Part of a small language model's weights.
Size: 13 layers, width 64, MLP 256 GELU, vocabulary 8192, 1.7M parameters.
Each number is 128 + 24 x the weight over its row's rms, rounded and kept within 0 to 255. Layers, rows and columns count from 0. The size above them is the row's rms in percent of the matrix's.

# layer 9 MLP up, 256x64, rms 0.102, rows 0-92, columns 0-31
size [  5 107 110 103   7 122   8 142 106 144 105 106 127  71 136  90 120 119 119 114 101  89  80 101 102 101 112  93 121 125 103   7 111  99 114 133  98 104 107  97  64 100   5   4 111 113 128 111   6 115 118 115  87   5 109 105   9 110  95 117  97 114 107 108 121  96 122  88  99  94 110 114  90 143  93  85 102   9 103 104  94  99   7   6 101 107 114 114 118 111   7 115 126]
[[162 144 130 134  93 128 132 141 168 131  90 185 139 146  76 120 125 159 169  96 103 164 135 117 119 109 118 108 118 123 135 166]
 [134 139 120 106 150  65 120 100  93 125 105 119 140 141 125 120 135 103  91 166 127 102  88 172 103 121 110 100 121 158 104 123]
 [108 126 113 114 142 110 167 135 125 101 122 166 184 133 128 149 125 106  76 146 129 126 125 149 132  67 116 135  95 119 155 117]
 [112 117 100 165 167 111 125 150 138 117 112 133 131 129 157 112 167 104  85 117 124 159 121 113 155 162 134 123 133 131 157 105]
 [138 137 154 149 138 147 159 118 141 155 161 154 151 128 128 119 170 141 145 116 176 138 155 157 180 156 139 124 179 161 138 139]
 [120 116 136 114 160 139 123 119 137  86  98 100 143  74 114 165 162 107  80 129 129 133 119 146 118 124 156 102 166 104 126 130]
 [125  95 116  98 120  98 118  97 108 103 104 125  91 129  84  97  84 148 135  91 105 117 134 110  85  97  98 116 107 112 104  97]
 [112 139 140 151 125 139 147 144 123  96 155 125 177  92 119 141  99 151 103  97 113 145 136  93 163 154 111 146 193 110 101 103]
 [ 76 122 120 131 128 161 139 186  86 130 158 142 164 128 135 169 106 132 103 121 128 122 111  94 149  77 136 141 139  85 114 186]
 [ 92  89 139 125 152 105 112 161 125 106 156 139 183  95 117 149  97 129 100 144 118 109  94 143 114 134 135 166 121 112 145 117]
 [121 145 120 104 132 128  84 150 122 120 101 134  84 103 169 117 144 142 147 125 105 155 109 146 149 121 117 107 120 147 116 132]
 [127 113 116 121 138 136 101 146 136 171 134 130 146 119 139 140  92 118 142 100 137  75 104 100 152 186 142  66 134 122 124 146]
 [111 167 137 117 136 116 138 177  89  78  86 125 119 139 129 153 174 107 103 115 146 166 105 158 104 143 121 150 163 109 141 158]
 [ 99 118 141 125 143 132  72 144 136 112 130 122 153 122 103 119 133 146  93  92 102 172 143 139 133 119 108 122 105 140 157 119]
 [166 151 147 167 135  93 151 148 103  97 106 128 163  71 125  90 173 139 137 120  96 151  86  85 122 106 135 153 130  85 120 118]
 [108  92 109 147 142 131  84 127 116 128 143 132  77  99 131 116 152 126 146 125 123  99 137  95 145 150 134 103 173 117 132 193]
 [129 149 128 118 121 143 158 124 100 107  87 135 140 134 147 170 139  84  92 127  94 135 112 101 131 161  98 107 137  82 130 124]
 [135 138 120 115 143 135 131 153 131 153 152  98 159 132 154 154 170 129 117 120 111 144 131 128 116  92 135 134 103  85 131 123]
 [ 70 121 120 149 142 144  98 164 134 135  98 126 134 125 126 132 104 128 134 154 114 131 115 141 116 126 144 182 154  76 111 133]
 [114 128 120 138 123 147 103 147  51  62 103 134 121 131 114 118 118 139 117  97 117 150 113 133 132 116  96 119 117 127 107 137]
 [142 140 131 121 144 126 146 117  99 143 144 112 140 151 142 139 150 115 143 161 109 112 145  93 144 136 146 109  94 116 141 146]
 [137 145 114 125 108 155  94 134 185 109  91 125 109 147 124 177  83 126 122 100 155 119 126 140 159 110 123 122 155  99 113 111]
 [136 115  80 187 145 189 106 142 151  97 138 135 142 112  79 163 132 111 135 111 117 132 138 126 136 148 123 117 126 106 146 108]
 [147 145 143 138 131 104 112 158 158 107 148 132 146 128 122 146 105  85 146 106 139 126 129 100 121 109 126  90 141 109 135 137]
 [130  96  99 150 135 119 117 154 157 140 163 126  99 116 132 104 145 107 132  85 104 136 106 150 151  93 158 148 141  96 119 161]
 [126 152 126 140 129 130 137 121  89 131  92  95 139 105 160 158 143 109 114 138 113 156 145  87 123  99 201 118 131 123 130 148]
 [135 134 131 115 158 147 115 142 143 122 109 139 148 143 108 105 124 118 100 144 115 141 144 109 110 149 128  93 132 151 127 102]
 [135 134 114 158 125 142 110 113 149  89 104 134 131 108 142 168 124  89 117 113 134 130 117 108 118 134 112 166 128 132 132 136]
 [149 135  95 146 178 114 111 140 133 127 123 130 137 109 169 162 108 126 105 140 115 101  78 116 152 112 140  90 132 128 151 134]
 [138 143  89 152 126 109 110 144 129  93 133 142 156  91 103 167 121 147 120 165 120 127  95 141 177 125 139 171 115 115 167  99]
 [137 104 113 136 166 147  89 144 106  89 121 155 149 153 132 129 156 119 135 104 131 158 133 105 105 128 136 110 117  98 127 157]
 [106 100  88 104 118  87 104 127 134 100  98 105 106 124 137 113  89 119 136 100  84 116 124 101  79 100  86 125  95 117  97 102]
 [118 118 123 154 128  77 136 145  87 112 110 150 153 137 126 131 146 105 104 128 166 146 140 132 128  66 107 109  96 105 106 129]
 [130 101 117 157 143 113 131 121 103 102 114  92 138 146 134 147 116 172 103 137  94 183  93 142 145 125 138 119 101 110 145 157]
 [119 134 103 139 158  97 154 100  96 104 160 131 114 164 126 129 160 117 100 172  88 109 112 106 143 117  97 115 161 123 140 118]
 [153 155 107 141 135 112 128 155  95 120 124 118 160  90 120 113 135 143 101 117 102 194 120 139 144 125 134 159 143 126 164 100]
 [109 142  80 150 100 133 132 116 114 115 130 177 136 133  86 144 122 130 127 121  51 144 143 102 112 123 165 152 153 147 119 119]
 [132 119 106 136 158 141 138 113 123  92  78 133 141 159 142 157 112  82 103  79 118 127 113 117  93 122 119 103 151 120 114 110]
 [117 101  98 161 123 158 167 130 136 129  95 109 133 125 113 136 103 138 112 118  90 132 116 148 122 164  99 134 123 122 108 151]
 [ 99 160 148 112 141 119 159 170 134 138 107 124 163 142 143 127 122 141 116 130 136 146 128 141 112  62 126 144 147 142 111 125]
 [158  56 136 114  84 110 137 124 130 111 119 134 115 110 154  97 131 115 116  96 136 178 139 125 145 128 118 133 165 121 105 131]
 [120 170 138 120 133 126  96 142 105 130 156 143 156  73 134 120 103  72 117  94 150 129 130 170 147  92 161 158 141 124 149 143]
 [128 157 182 142 106 159 152 114 146 156 139 130 156 135  92 126 133 154 137  98 158 124 133 135 159 113 114 128 137 135 155 109]
 [143 111 163 141 117 131 122 111 152 162 149 105 106 139 141 134 109 175 108 142 168 120 163 185 106  97  95 147 124 172 177 142]
 [101 110 137 105 151 144 154 154  75 111 113 129 141 139 162 138 147 131 111 165 132 119 106 124 132 122 142  94 176 127 130 151]
 [117 132  36 115 147 116 164 109 120 135 125 151 112  96 128 146 134 162 121  80 128 158 114 115 158 146 112 123 125 123  68  99]
 [ 96 123 133 149 140 129 135 117  92  96 105 156 159 121 156 161 163 130  88 130 128 179 111  95 121 101 151 112  92  93 105  96]
 [153 127 115 120 166 116 129 121 123 131 140 104 149  99 114  91 118  92 135 152  82 118 127 165 128 147 144 140 113 111 161 160]
 [107  97 129 107  95 127 106  80 114 138 126  83  86 104 100  86 121 125 103  79 141 108 119 137 147  99 103 124 100 142 144 125]
 [129 148 121 113 125 148 121 101 103  79 118 136 153 104 176 116 171 139 101 139 130 140 104 102 184  89 100  81 139  78 146 119]
 [181 115  87 116 137 140 108 109 117 109 152 107 141  77 191 132 125 126 131 108 107 157 111 107 126 182 131 114 148  98 129 104]
 [123 113 126 127  94 114 158 116 142 140  81 156 144 110 120 163 154 117 122  98 102 143 104 105 110 152 153 141 142  91  86 116]
 [116 140 124 146 162 109 117 135 133 160  87 145 140 128 113 147 105 127 118 117  84 168 127 145 129 161 142 153 120 125  90 151]
 [110  96  92 127 147  86 108 164 117  78 108 140 120 134 168 144 102 137 121 132 104 139 111 102  95 145 113 136  92  99 105  93]
 [ 93  87 148 145 118 178 117 163 147 122 148  95 142 133 103 106 142 113  86 134  75 186 133 103 150 127 126 148 124 131  89 151]
 [114 134  98 104  97 112 117 154 132 116 139 118 120  99 128 159 115 123 126 135 119 144 130 109 159 146  81 120 116 156 148 121]
 [121 107 104 121 140 100  96 168 118  87  94 129 121 141 146 145  75 119 119 125  77 137 109  95  83 111 107 131 105  93 108 111]
 [111 163 134 124 125 123 138 149 104 128 113 116 116  85 146 111  84 127 110 114  81 111 119 117 171 138 140 133 154 173  92 178]
 [119  89 156 130 146 126  76 103 112 157 133 108 148 140 134 131 164 120 142 125 112 172 117 160 134 114 168  97 141 124 116 131]
 [132 114 117 146 127  88 134 132 100 125 107 118 119 132 147 125 172  91 135 174 107 170  85 143 100 101 143 129 120 107 108 105]
 [ 93 124 135 130 156  86 172  79 122 107 113 124 133  97 101 148 145 100 118 151  67  80 159 164 145 133 174 127 117 136 107 141]
 [144 168 158 176 126  99 142 145 103 113 113 114 124 115 136 117  80 143 174  96 125 154  86  93 127 143 128 124 138  95 157 111]
 [120 138 140 116 138 159 117 132 128 127 149 121 121 132  82 147 120 108 118  56 113 144 144 116 106 122 116 142 131 124  81 114]
 [109 139 159 164 113 108 147 138 107  65  65 119 137  88 163 167 143 146 123  84 133 105 121 148 120 124 130 128 139 130 160 127]
 [130 143 153 119 147 151 100 165 108 111 115 116 131  47 144 145 167 143 132 106 117 155 139 107 145 128 127 131 143  86 110 128]
 [143 139  87 134 135 133  80 160 122 112 133 102 121 101 176 143  84 142 140 131 129 128 142 106 159 127 156 101 115 132 103 128]
 [ 92 174  90 158 117 125 102 167 130 123 121  91 140  93 124 114 130 148 101 125 137 187 139 167 177 107 119 155 132 112 146 112]
 [111 132 101 102 103 145 107 154 126 140  61 118 132 117 115 130 129 122 159 133 148 131 123  88 152 108 112 154 153 133 137 126]
 [ 97  68 112 149 148 121 148 159 111 134 124  75 145 129 147 170 123 115 120 143 113 131 147 141 120 171 161 114 110  93 147 131]
 [114  68 144 142 125  99 144 115 160 103 109 123 122 135 162 121 142  93 135 112 113 134 100 161 135 135 123 127 179 135 138 162]
 [110 162 106 119 139 128  96 143 111 137 132 132 123 108 173  91  94 120 118 131 158 116 128 104 159 119 187  89 133 118 112  73]
 [152  95 114 180 119 133  79 166 144 111 129 106 166 123 142 153 171 153  80  71 145 128 114  94 110 178 124 135 100 134 128 131]
 [115  98  94 115 170 139 107 121 101 170 121 161 111  88 158 121 139 130 144 101 126  88  92 127 110  83 136 138 132 131 104 156]
 [143 115 110 107 134 130 165 123 106  85  90 103 143 136 133 149 166 101 117 130 141 137 103 118  92 126 156 110 128 102 141 142]
 [ 98 151 148 122 119 139  76 136 131 105  66  88 127  98  98 122 129 142 128  90 165 136 127 123 150 138 130 139 121  96 122 120]
 [142 163 135 156  89 116 127 115 124 121 134 127 141 131 128 134 175 127  82 103 112 139 136 127 130 130  93 116 177 134 150 160]
 [121 160 152 142 159 140 149 143  95 148 136  83 134 111 108 131 138 115  90  82 127 165 117 122 125 119 140 131 125 137 123 159]
 [136 161 135 150 160 156 154 144 135 157 161 155 165 116 140 153 161 121 142 141 140 125 109 139 168 164 184 151 168 136 132 125]
 [123 134 117 138 124 165 125 135 127 126 110 132 153 137  96 148 108  85 123 125 128  89 138 107 165 144 113 113 114 154 109 152]
 [101 119  94 153 129 117 102 116 122 109  50  80 156 113 130 118 187 109 106 119 144 154 146 115 134 185 136 142 123 107 123 162]
 [114 149 116  91 101 147  81 143  74 118 148 176 152 120 175 150 136 144 108 101 118 104 132 137 165 113 111 121 154 109 149 110]
 [168 163 127 141 144  75 134 155 105 107 129  84 148 117 131 104 133 125 131 129 100 131 110 130 134 112 116 121 122 121 173 123]
 [121 102 142 127 139 101 100 156 131 106  97  98 136 191 143 148  81 164 113 150 119 146 150 144  97  93  74 115 102 119 144 131]
 [129 109 147 100  95 113 125  82 128 122 117 106  87 149  66  82 100 146 126 104 128 122 163 150 117  95  91 104 112 128 131 116]
 [114  94 113 145 103 112 138 119  60 114 113 113 150 117 151 117 140 115 102 133 105 149 130 119 125  70 138 159 157 169  86 146]
 [101 143 120 138 109 109 171 137 122 137 129 132 123 129 113 164 104 102 100 173 129  89 129 145 148 112 131 140 175 115  84 157]
 [125 122 143 112  96 145 127 171 102 143 108 111 129 101 155 138 122 126  99 107 108 137 143 131 168 139 111 105 151 127 191 135]
 [143 103 120 104 122 104 159 136 139  93 138 155 131 106 162 157 148 114 119  94 161 107 105 142 116 125 133 118 150  98 125  86]
 [127  90  91 120 141 127 119 152 155 123 108 127 109 151 163 135 153  61 111 166 160 130 129 188 114  98 166 127 151 108 119 127]
 [155 145 134 153 128 112  76 142 115 148  96 119 168  94 129  86 145 115 114 105 115 179 160 124  99 155 133 108  82 123 126 148]
 [146 103 138 108 144 104 138 141 165 126 124 129 113 179 155 104  97 179 162 123 115 162 187 136 109 117  97 143 133 144 134 124]
 [126 180 122 125 109  99 139 126 104  90  80  99 134 102 123 105 137 120 112 148 118 157 129 130 132 105 121 141 102 138  96  85]
 [117 154  94 151 167 117 161 137 111 173 139 106 121  94 122 153 133 111 116 114  79 131 136 139 118 158 135 109 131 100 106 140]]